Weights of a small GPT-style language model, trained from scratch on English Wikipedia.
Size: 10 layers, width 448, 7 heads of 64, MLP 1792 GELU, vocabulary 8192, 28.2M parameters.
Architecture: learned positions, no biases in attention or MLP, tied embeddings.
Training: a variant of Adam for these matrices, 1065M tokens, 8126 steps.
Each number is 500 + 25 x the weight over its row's rms, rounded and kept within 0 to 999. Layers, rows and columns count from 0. Numbers have three digits each. The size before them is the row's rms in percent of the matrix's.

# layer 6 MLP up, 1792x448, rms 0.0511, rows 504-532, columns 112-223
097:519490452511548479529484520512489524543499461504487503541507516509450515510494493477535530527515535526528496499492492483432516524485495447499471492531501473520511499466462526460472455504490511548501541553449469496528488524500491518495534509486510513559461534475489470511504591472496495496523490501488483499529469494459529494530464501481
092:487513501484549484455507505507496503485517482512513493480471519506446475551517534503446528500498496490489548507511515467566482548453468491457499538498515510511487475502536478471495492536491468507505526495532521469533492491495534469510452522477513508474494510510531483511508446511531541535464536525530494476463491454484496472475484535500
106:514474512533507509529500488494502502472434506452494533549492491490465506486484499499478499509531523491507508499509512450515477530497459465477501500457484475469503504517494516492474455475500547532501504481511476554514497493518510507491479467432519543511469474507505523522476487481505501470508519540448515513491495516485499520502457538484
104:528476529498530502487464522501530561494436456523501511489494497517537471504544512486507473493487493514477488513497488530503521468468472469542510499504515517488443517550475489512490517509505492489491482474483490521492434488517504451494490492523520501532466522531540515520509512492521481478494466528525509504497503501483441452481501462440
106:495504513554453467487482510529522505502494455437535466486491504516483469504514501512509471452483491503476504502535489494516451488479510508516469500528499517494519470503475501511542490531497494499465486516520482538512483498506477487504503471485545491525503470485511471512498506462546454481499537562555478511478526478493507530516475475490
116:477489496482504453471474478520475534481529461477469506491480553494485512465499488517471507552507455497486526465542515492473494509522464486532498502502483512506510482495497487509514500507523530497524503513536494523513488471489509530499528492517522557553468512510452467519484489480481451504468469487475490509457509513490495459466507484492
105:485532522484498480459515491546470536531530513521514532483506468535548486518489535462479521510566549529531504475507496479496459492462484481516459503498528487478495522539496518492474511499509450535521506512541513521501466463496534469499490487447549514522551515455478511532503533479495530468480519492490494470515465494502485515518454509485
110:457516518485525490480477501480550513511479470530563502493509536465476537485533531480474497495492493572464500493562451457459534555508511493469473491496488537519519463516473499504524536509450512549491517483502515533513491475536531475479495486511500502477468506460497466512525527497528532530545555509483487496485514504481499496453520456519
104:486488493517515520517486493533510571497463488507495525491452532472488436504474544526515509464506492442543512448515510513560508522521449502484479510510495533508500513492477535541462520497499462490487532491496510519505492510514498527489503450467494501534472499478508502503471487452505485501504501493481520494469472483518460527483506478539
095:511502459546494487426506501504472488499530485502506515487492486541467454441469453486458497534517473497523529489503542532490454556483493466504518455521500509478538484526471498488517500506439490488478496473550492534480489529513507530498505468522510502533499523477476537506533502514478500515510501519511506484510505508510490470493493502483
103:503442493534490527535485525485465507490482502490467503503498544505458503493524485489527474503486510486501546527519499510521492493506478527485497514533493484491451530512513459476520494508494506512445518518475495515519506487509488568495482470523471455491497525468493506521496513501539435518458524509517527475515481509523491494493488472486
102:497490469477500502456500493502474496498503542468499529532469549493490477530509506501459466535519508476501511450539466488464498489553487506532471495523486490518501528502481461491512491516484479502461517478508482533482496476524536491556469500533519493517465457478511464513508501489488491482442513453508544514457491498518501470502482531462
093:493454494499489487488504513511462517494483485505498484508488516529529493489500520480491515486539489521474489506519478488508484524519485537504479478479485524508553571505489481497502469513493511495490501512543510560510485490495461521497500479460470567467447491468466481522527481486503476500488499505498533475520497458520489482484489515471
106:526471502468519517461468486503496499516503501453535505483462506520479543481490514462522502524515565513499521476496460510477469498468502440503481533505500513486540488474446493509514497494472530511494526508532462543517490513498496474506498478468589474478493507474516486522514503482498483479495513460461483504513498465493468487488488508472
101:510490523480493486490516520534508466500518484472526516464506468518527515526522499514443431503497513520512475502477491497467483475483513505527507484522468520527444478544507492501488503553494516520508525499500524517494457491506528469422487510478510476493509528499457501516523476488521517457465510504500468510525475540503484500503522451472
105:509512492533483441482482494525498491519469492470522500505497479517469494500512493460487529502485510512527505491485482479516499500454485498493473487511479525517488547486459457444496518488472500484487506477483529493527468486524481504489445483504529529511505470513471497501521528484513504460549466506546452501510513479474509507499483532472
094:477447442541572489492466474529491518513488495455467476535515516478507522463481490445518494521465503500472469512526554528524485485528436470516479463491518496500480470484464501524507472481505532478514517491500507528506488537518532526506520492478458479493489473498507509515503494464510512501453500491497510529503531526472526539481515485477
101:494491519521511512478471495501487516501535500530539543509500522527514494456520522431482515511475532463479503478519533504476507541478491502506480519543509534512506497518498482487495477502482500514521535509507535468544463484481489485485512506480483504563473477500458560507526565533509527478473493502485452507517500512496488473492502494483
099:497455509517522492520467508494543516475506508496509488490532464520506490481567490499505536518525511513486499525507484511497521472505454525522523487501451472484495485536454493477493480514488518544496478464496492479507527505522523487510501499510498482545522508428507484510484499515501505506521508509518449491510501532524478483513551496506
092:518472491473522510498470525535524492544509514506485463545480466475502517483572539502527540489519576483521472484522508531518512480522472509495496544477453526550461526515490503446541522539463480538472520524491526472469482517459470500496508482486469506516502482509531483514497479493509471540480492517510503521516464458493461481501506505473
103:537510489501527470502487491498497486490476480499470493483484492513507512504489518497484471512508545565528524508513461470503470518457491476543484464522530523499495467462517519555481483483506510502496498533503487503549476500508529535464486507504524482503490522498512482517535492461511533534519521521528486465506462485496455490504530502497
098:501525483544516519472487528514485506549440470489517462499502515504499496526479484484486474498508516509485489531524557496465511500498486530528497494490462525497531514514536449497521521531465458483517538492518488519489542521488512463523552480491529474514494536500509496523527532525521455481502512532426528508474477504490468518439513471460
102:475495499488462520520506471515472512526469452476549484499497491481529513517522494472512427499494514514480523496522531513463491493513465505507508488471473480486489537502543515484533502456469546526429540444496531487553510488513504494512524478521500469527529504489515504516527480450445529429507520523540504482503431544509465535487479512537
103:493489497527522486466483524461490517510489494531498520478501530515464510508536480476526519468516520538491496517497528481524519519467483535523495512527484490483515506487481523482494461494525428496460548573483468464499551472492489497510518483478519534530477515487513488510516475504505469469483526545528445505498527496489495490497474487491
098:466523468470498495480518482490495479490502513512502490533495473563463479472523521508476509511507488510537510479523470484475528540507508487469489510475472512458470467510483471481534527488498491512524546532548506491491511495529480499478448464529462492527515518462499515513524584475506517500462501454519507497538505472526475535511537490506
119:489514473526520478481481536522530533497466450490520463515467496493487499497534520505512477513491528499530548463510498492520507495519463496553483488539482520487470530522501513508470485502475474546489487502504501508522485497520481519447475475506496500508531523480436445516504494452477468456503498508522492470470490497525439502485474528484
113:515484515519568508510493557491484551519518474546487514495480482457470465515514536474552494465546507510468516472483473477512534497474451465519458518516471522530516551483440498486500471496522520506498539484527496486471489511493517524499499476470510559498482461493524460514465502428506484464518498517475463487485547518481485465462486493504
084:522517506484479509461502503556556528520521505487483497548488443483477486471506491501507514516477504509474488487532500496496541516468493491551492505475462495497492495503508493450500523533413443518517495549499529518462514516483490481463470476509456490516525481496535479523487512506510514471485496498483528506492505454472488464467501493498
098:492516527493495526476481510461556508487506469466489497489525518509521470546527514483550473481520539513466507494508460497497453512517498509509469511524501475470514484454505500464506489508519482543475503541503483485491543466488521517504468510537497492490504496519511475519447467444466506515494509512524484516496505525487500459439480512510
# layer 6 MLP down (transposed), 1792x448, rms 0.0502, rows 504-532, columns 112-223
089:475506527490481515483519462499485492444501502502491481492486471475496476496548501524470479499485504467477509466508526535542539497494505532552538485482466535526539479508466512529475530455478513526475476486566544528487492486513524499535468493507517551491475487538496527549444447485485522481466510505497507530441516518497509502464486526475
089:520481454512478454506516481443452503525523516521478512449466501495510526492456508524524458474471534471498506456493479483461511469488496489490516505474511474523450513490500512526517537466491498493469483449444480546504496480498512537510487473512495495523489468493520500501518535517487473471502520478501512514503508491489531487507521499509
109:527494529494445487510494512488513498548504461474473538495441470533537513543499496516548471490487509494494505516480499486470464520477523449476438486502513516494482499466451538512499500507546522493484460553533532484482463491499491514522510494510498459506540460518496509556534487501458478512465507522497532491501498480504486482533529481537
102:537477487454506518499510498484474436471497531504513483503521527517553496514529508499447507482498479492503481480470496496504496529482482509508482515510495494509501482550525492511488496537461510473517484543508475534512515483503476476481523511488523559507532541511503538500518480476508539501492466504530464495514483498525469494506532468528
107:509512503524467506530507540457539489523525470519510489500435502527440503450485517522499519463484479514494507490491496458528452527493493511460526526456497483487519529512463523516500528538530510521501494509504506491472510503533495498490496517502484509485493548496486477530518508473536494507528502570507472501490508506466511498493525476467
112:494484535518468474500520522507502519499502542449497529459508502454443500512447500528526458502519495483526522504522527471494512447493501516499531504539514544487536483476474520521519509542495508502480494477544491526503521530504507496529527575534494458528531517490475482524484519501504481500534495452519493490507489481476501476509503522434
096:462530543502493502508519553491481475491477515501483505476530478519474473541475467511517509555506489490484488554520473481505489512495520535543491497495484466513476493467458527476535474510534550460529456503485507544532484523482474504499512525450466453491496483517509505496486522486518493547515467477441472503482540501519501445501520533519
111:535466491515509462462514450499518483492492449495530519486525484559527476466489481512481471476473507533504501475502536531507477534510523473504504495474497473548484540468475500485497529455527455476513496524478513504503501502503476477501466459534495438520498464546537508446517532521532490525495530533508503527495467479540514485544493464491
108:467522463495500559482511502468507487480477532516494518476498465505498500522455509488534477475505525465468473505522464537497512484461464472441560495513502485467468531446494462521456499530503512507504517495538529504462479494506494461509483528489486527560467534481498476528492460533526482480510532521459505498490486560493492530551469491486
093:456500522459485528494466524518471502425465513475517519537523518465513504484470464488481527529496530482491532533516470517473501492527498480524526518469514472509526507526476490552496544479530517485512535498534519456524474504480498521563483522527515496530520467512516509475517492485486503487510486474480521498529500510497530543486517519461
099:493525493461487555507475522498516463496487517484493533506496512485477541479489486487506480503510451470505542516532487479491524427496504531491518517544489510509480515495507511472477502454510488492493505488536523497473484502477506494537510487497528467495506476481537522475456462491508555485474517534514535512467506510506484494520490513512
101:529456513503511479472495485480533525493465470526489492459486449471496492522484485430469469516495494478484512477538523499483505536523495481499552491470500489484512520478539548530459506503492459477521476510477505537510530540466535508468486495487508473503467521474472472513492520512561521538527494477528464485521488497464480501467568506463
099:498504511510483521492468506527497540528518497465470487505549453455453501496530522494501502490512513513527514533523465485501523478435488525490517532476541479489461463500513489522538566492474519564509483530464514500490518471516480509506493525513506498529510492498530498489494496503450527514507483480467482489521504478475520502520499513530
106:486486508501510488451521458538511515499487499471527487410481471500478485511508497490460529483482456502544514504545466487503505475526480484469504472512511467538509500513464510469494478439523499482468490471523483508457530487477492483477542490505469499520524468512525519521506503530502493536535499465475513513469517480551523514510519521513
102:525470492544472537457512505472475497530487529521479492568492504524477495515525479501496504513519487509439518500472519515456459501492498506456507482552506474507551495502512505474518474489523487501520483489539508496544477493491509520504489495505504526512536517498557437498483489486507528563463498473480521508518473513444513482507462494528
107:522498489453460499489516492506488561515516539487470471522525548459507491476503423496509504537487514478526501450501477511508511507505477512506497512495451502496518515507517455519503517494518496500523491464516516503473509482531472522515508499522566529532472483490546497463492500490494541502500529493481526508470522472518490469486503461464
100:487471524480488496508490503506493518498520512464471552487518493516487516472526520507503493500510524496521521514457560521466516467517492479471546507500541459527499488494500478491507468488498503500449532466492536479465473466496496490497495498485541515512509488487510502584497500508497516494465473469489443513530500489510498500547523448530
101:543483469480477507467517481529482500547530494513500477479537479496503481475522470498547526495517472501442498482493479537474512500473489447475469490452514506511436517468485504504459486496533539522535497526489490461501488529511489493499508489536504509502517522500516462506488491477473471512530499505544489505505507492547531487508502474497
102:483451481558529497488488512526488503510469493461529518464497497496489514535502458489490451452542483522531552471544517517503501480492498505516515489502535515477468459527490485482486500538517463468493487499529504541522482495519505500459467514460503513550492530475520548548525538522452502468486453481489534501510507551506491462513491485520
092:446520487445548516532490506475497469521495540530542519483546529501518521514504535492524462450486511489493544507472510481492437521506479527509504508500498461472533506510485506477472461551517491470477527491482459476510483477482489464546512526475535549512485465482480455507505476554480511449479508450512508516505462501517525431488487491491
101:469515495513533522501489526491507444497508521503446483476506486526470460503479484486495502496485469546509489550510500477526499481486468524476497529487522532509521546537542510474477535540489531498476500511484479445519492485515517494473517441462526521460478499500480483538511479495498530470493466515499495481532503525466457508487489486539
093:494496468471541516556526504498488432490486493489542487520491534488511501499536470467481505550494467531448487510502491476536505496509498473483516489506508483514489482478472511502497450490479504507560488506508496426485482495501465504471486546511521533464503522472500503510483513483482524550472500534498467511498482520540463509492519543485
103:453484512503492503498538492534542521533538545456510518479488492511532503463476453512441541491499515485495484472500477519488481527498539474438488465488490527544460494508487525472525493520516475494527494524490526504488518486508508489500496480483475527521495499514540494498502514521530491572467468520477514501495482492470515462522472555523
104:487483479446507478481461494512492469497512492519499478493542492518453538491460472486539507515493485491460468541524482524475530531504503468493529502527525505483488498477537480507485553495536506504558544508565491502503480467513483545500509465517487465501495472491508475461482483528448512490508503525485497511505499537494474461521454457516
096:489460516518495522427522494530477495522509547475500534482486483482499566496503508477493494521544520505530482463499466473505482507513515487493542519507548473485496496529540565507491486516461481477514471516541510487491452468493480509482513535482521528527460478468482510426499475531489525510496523507511519465490529472473503491504511514517
125:525458535494503490512489503505474493479492502472461538482529493491487500459540503520508504483467494524512497509508459458530508504540517501492499513490535519447508478512513520486514472482519483480465532449480478516514488479513551517452523505507496515471482510488478528481492495496509518491500487467514490486565504524473531477489534490503
113:461539502472465465481492505505494538510519528493521481494498497535472468557500471507469503508491522469486498529544517503456477490488517448503528527468538497522498513454513475483508519507508477494474475488516483480518536516478505493546488492456475498553554481500508522509500501491518488495498497531488489486483517486492541503497492501498
092:503491529467502513498507532430501508504455520538506531530543526488516507545463498477528465487517504506499520500510503511470479491520493546511520512536486460515520513509491479484526500489501472534469513488459500471512476486517518525461512526521509561520493523445474471644519539490478485485495464488508466511528522533525480516477459504506
096:462536484478534536474495440510491478494481501459530550474500517495481532524483519441460485501483508481502456508500527482503479476487554493463485470511486504497499492516517571549489536517494495514515493511494462509478474491469510472493519503516481497508508480494509463530490463538505470488482483538498519507507513458526508526492509518473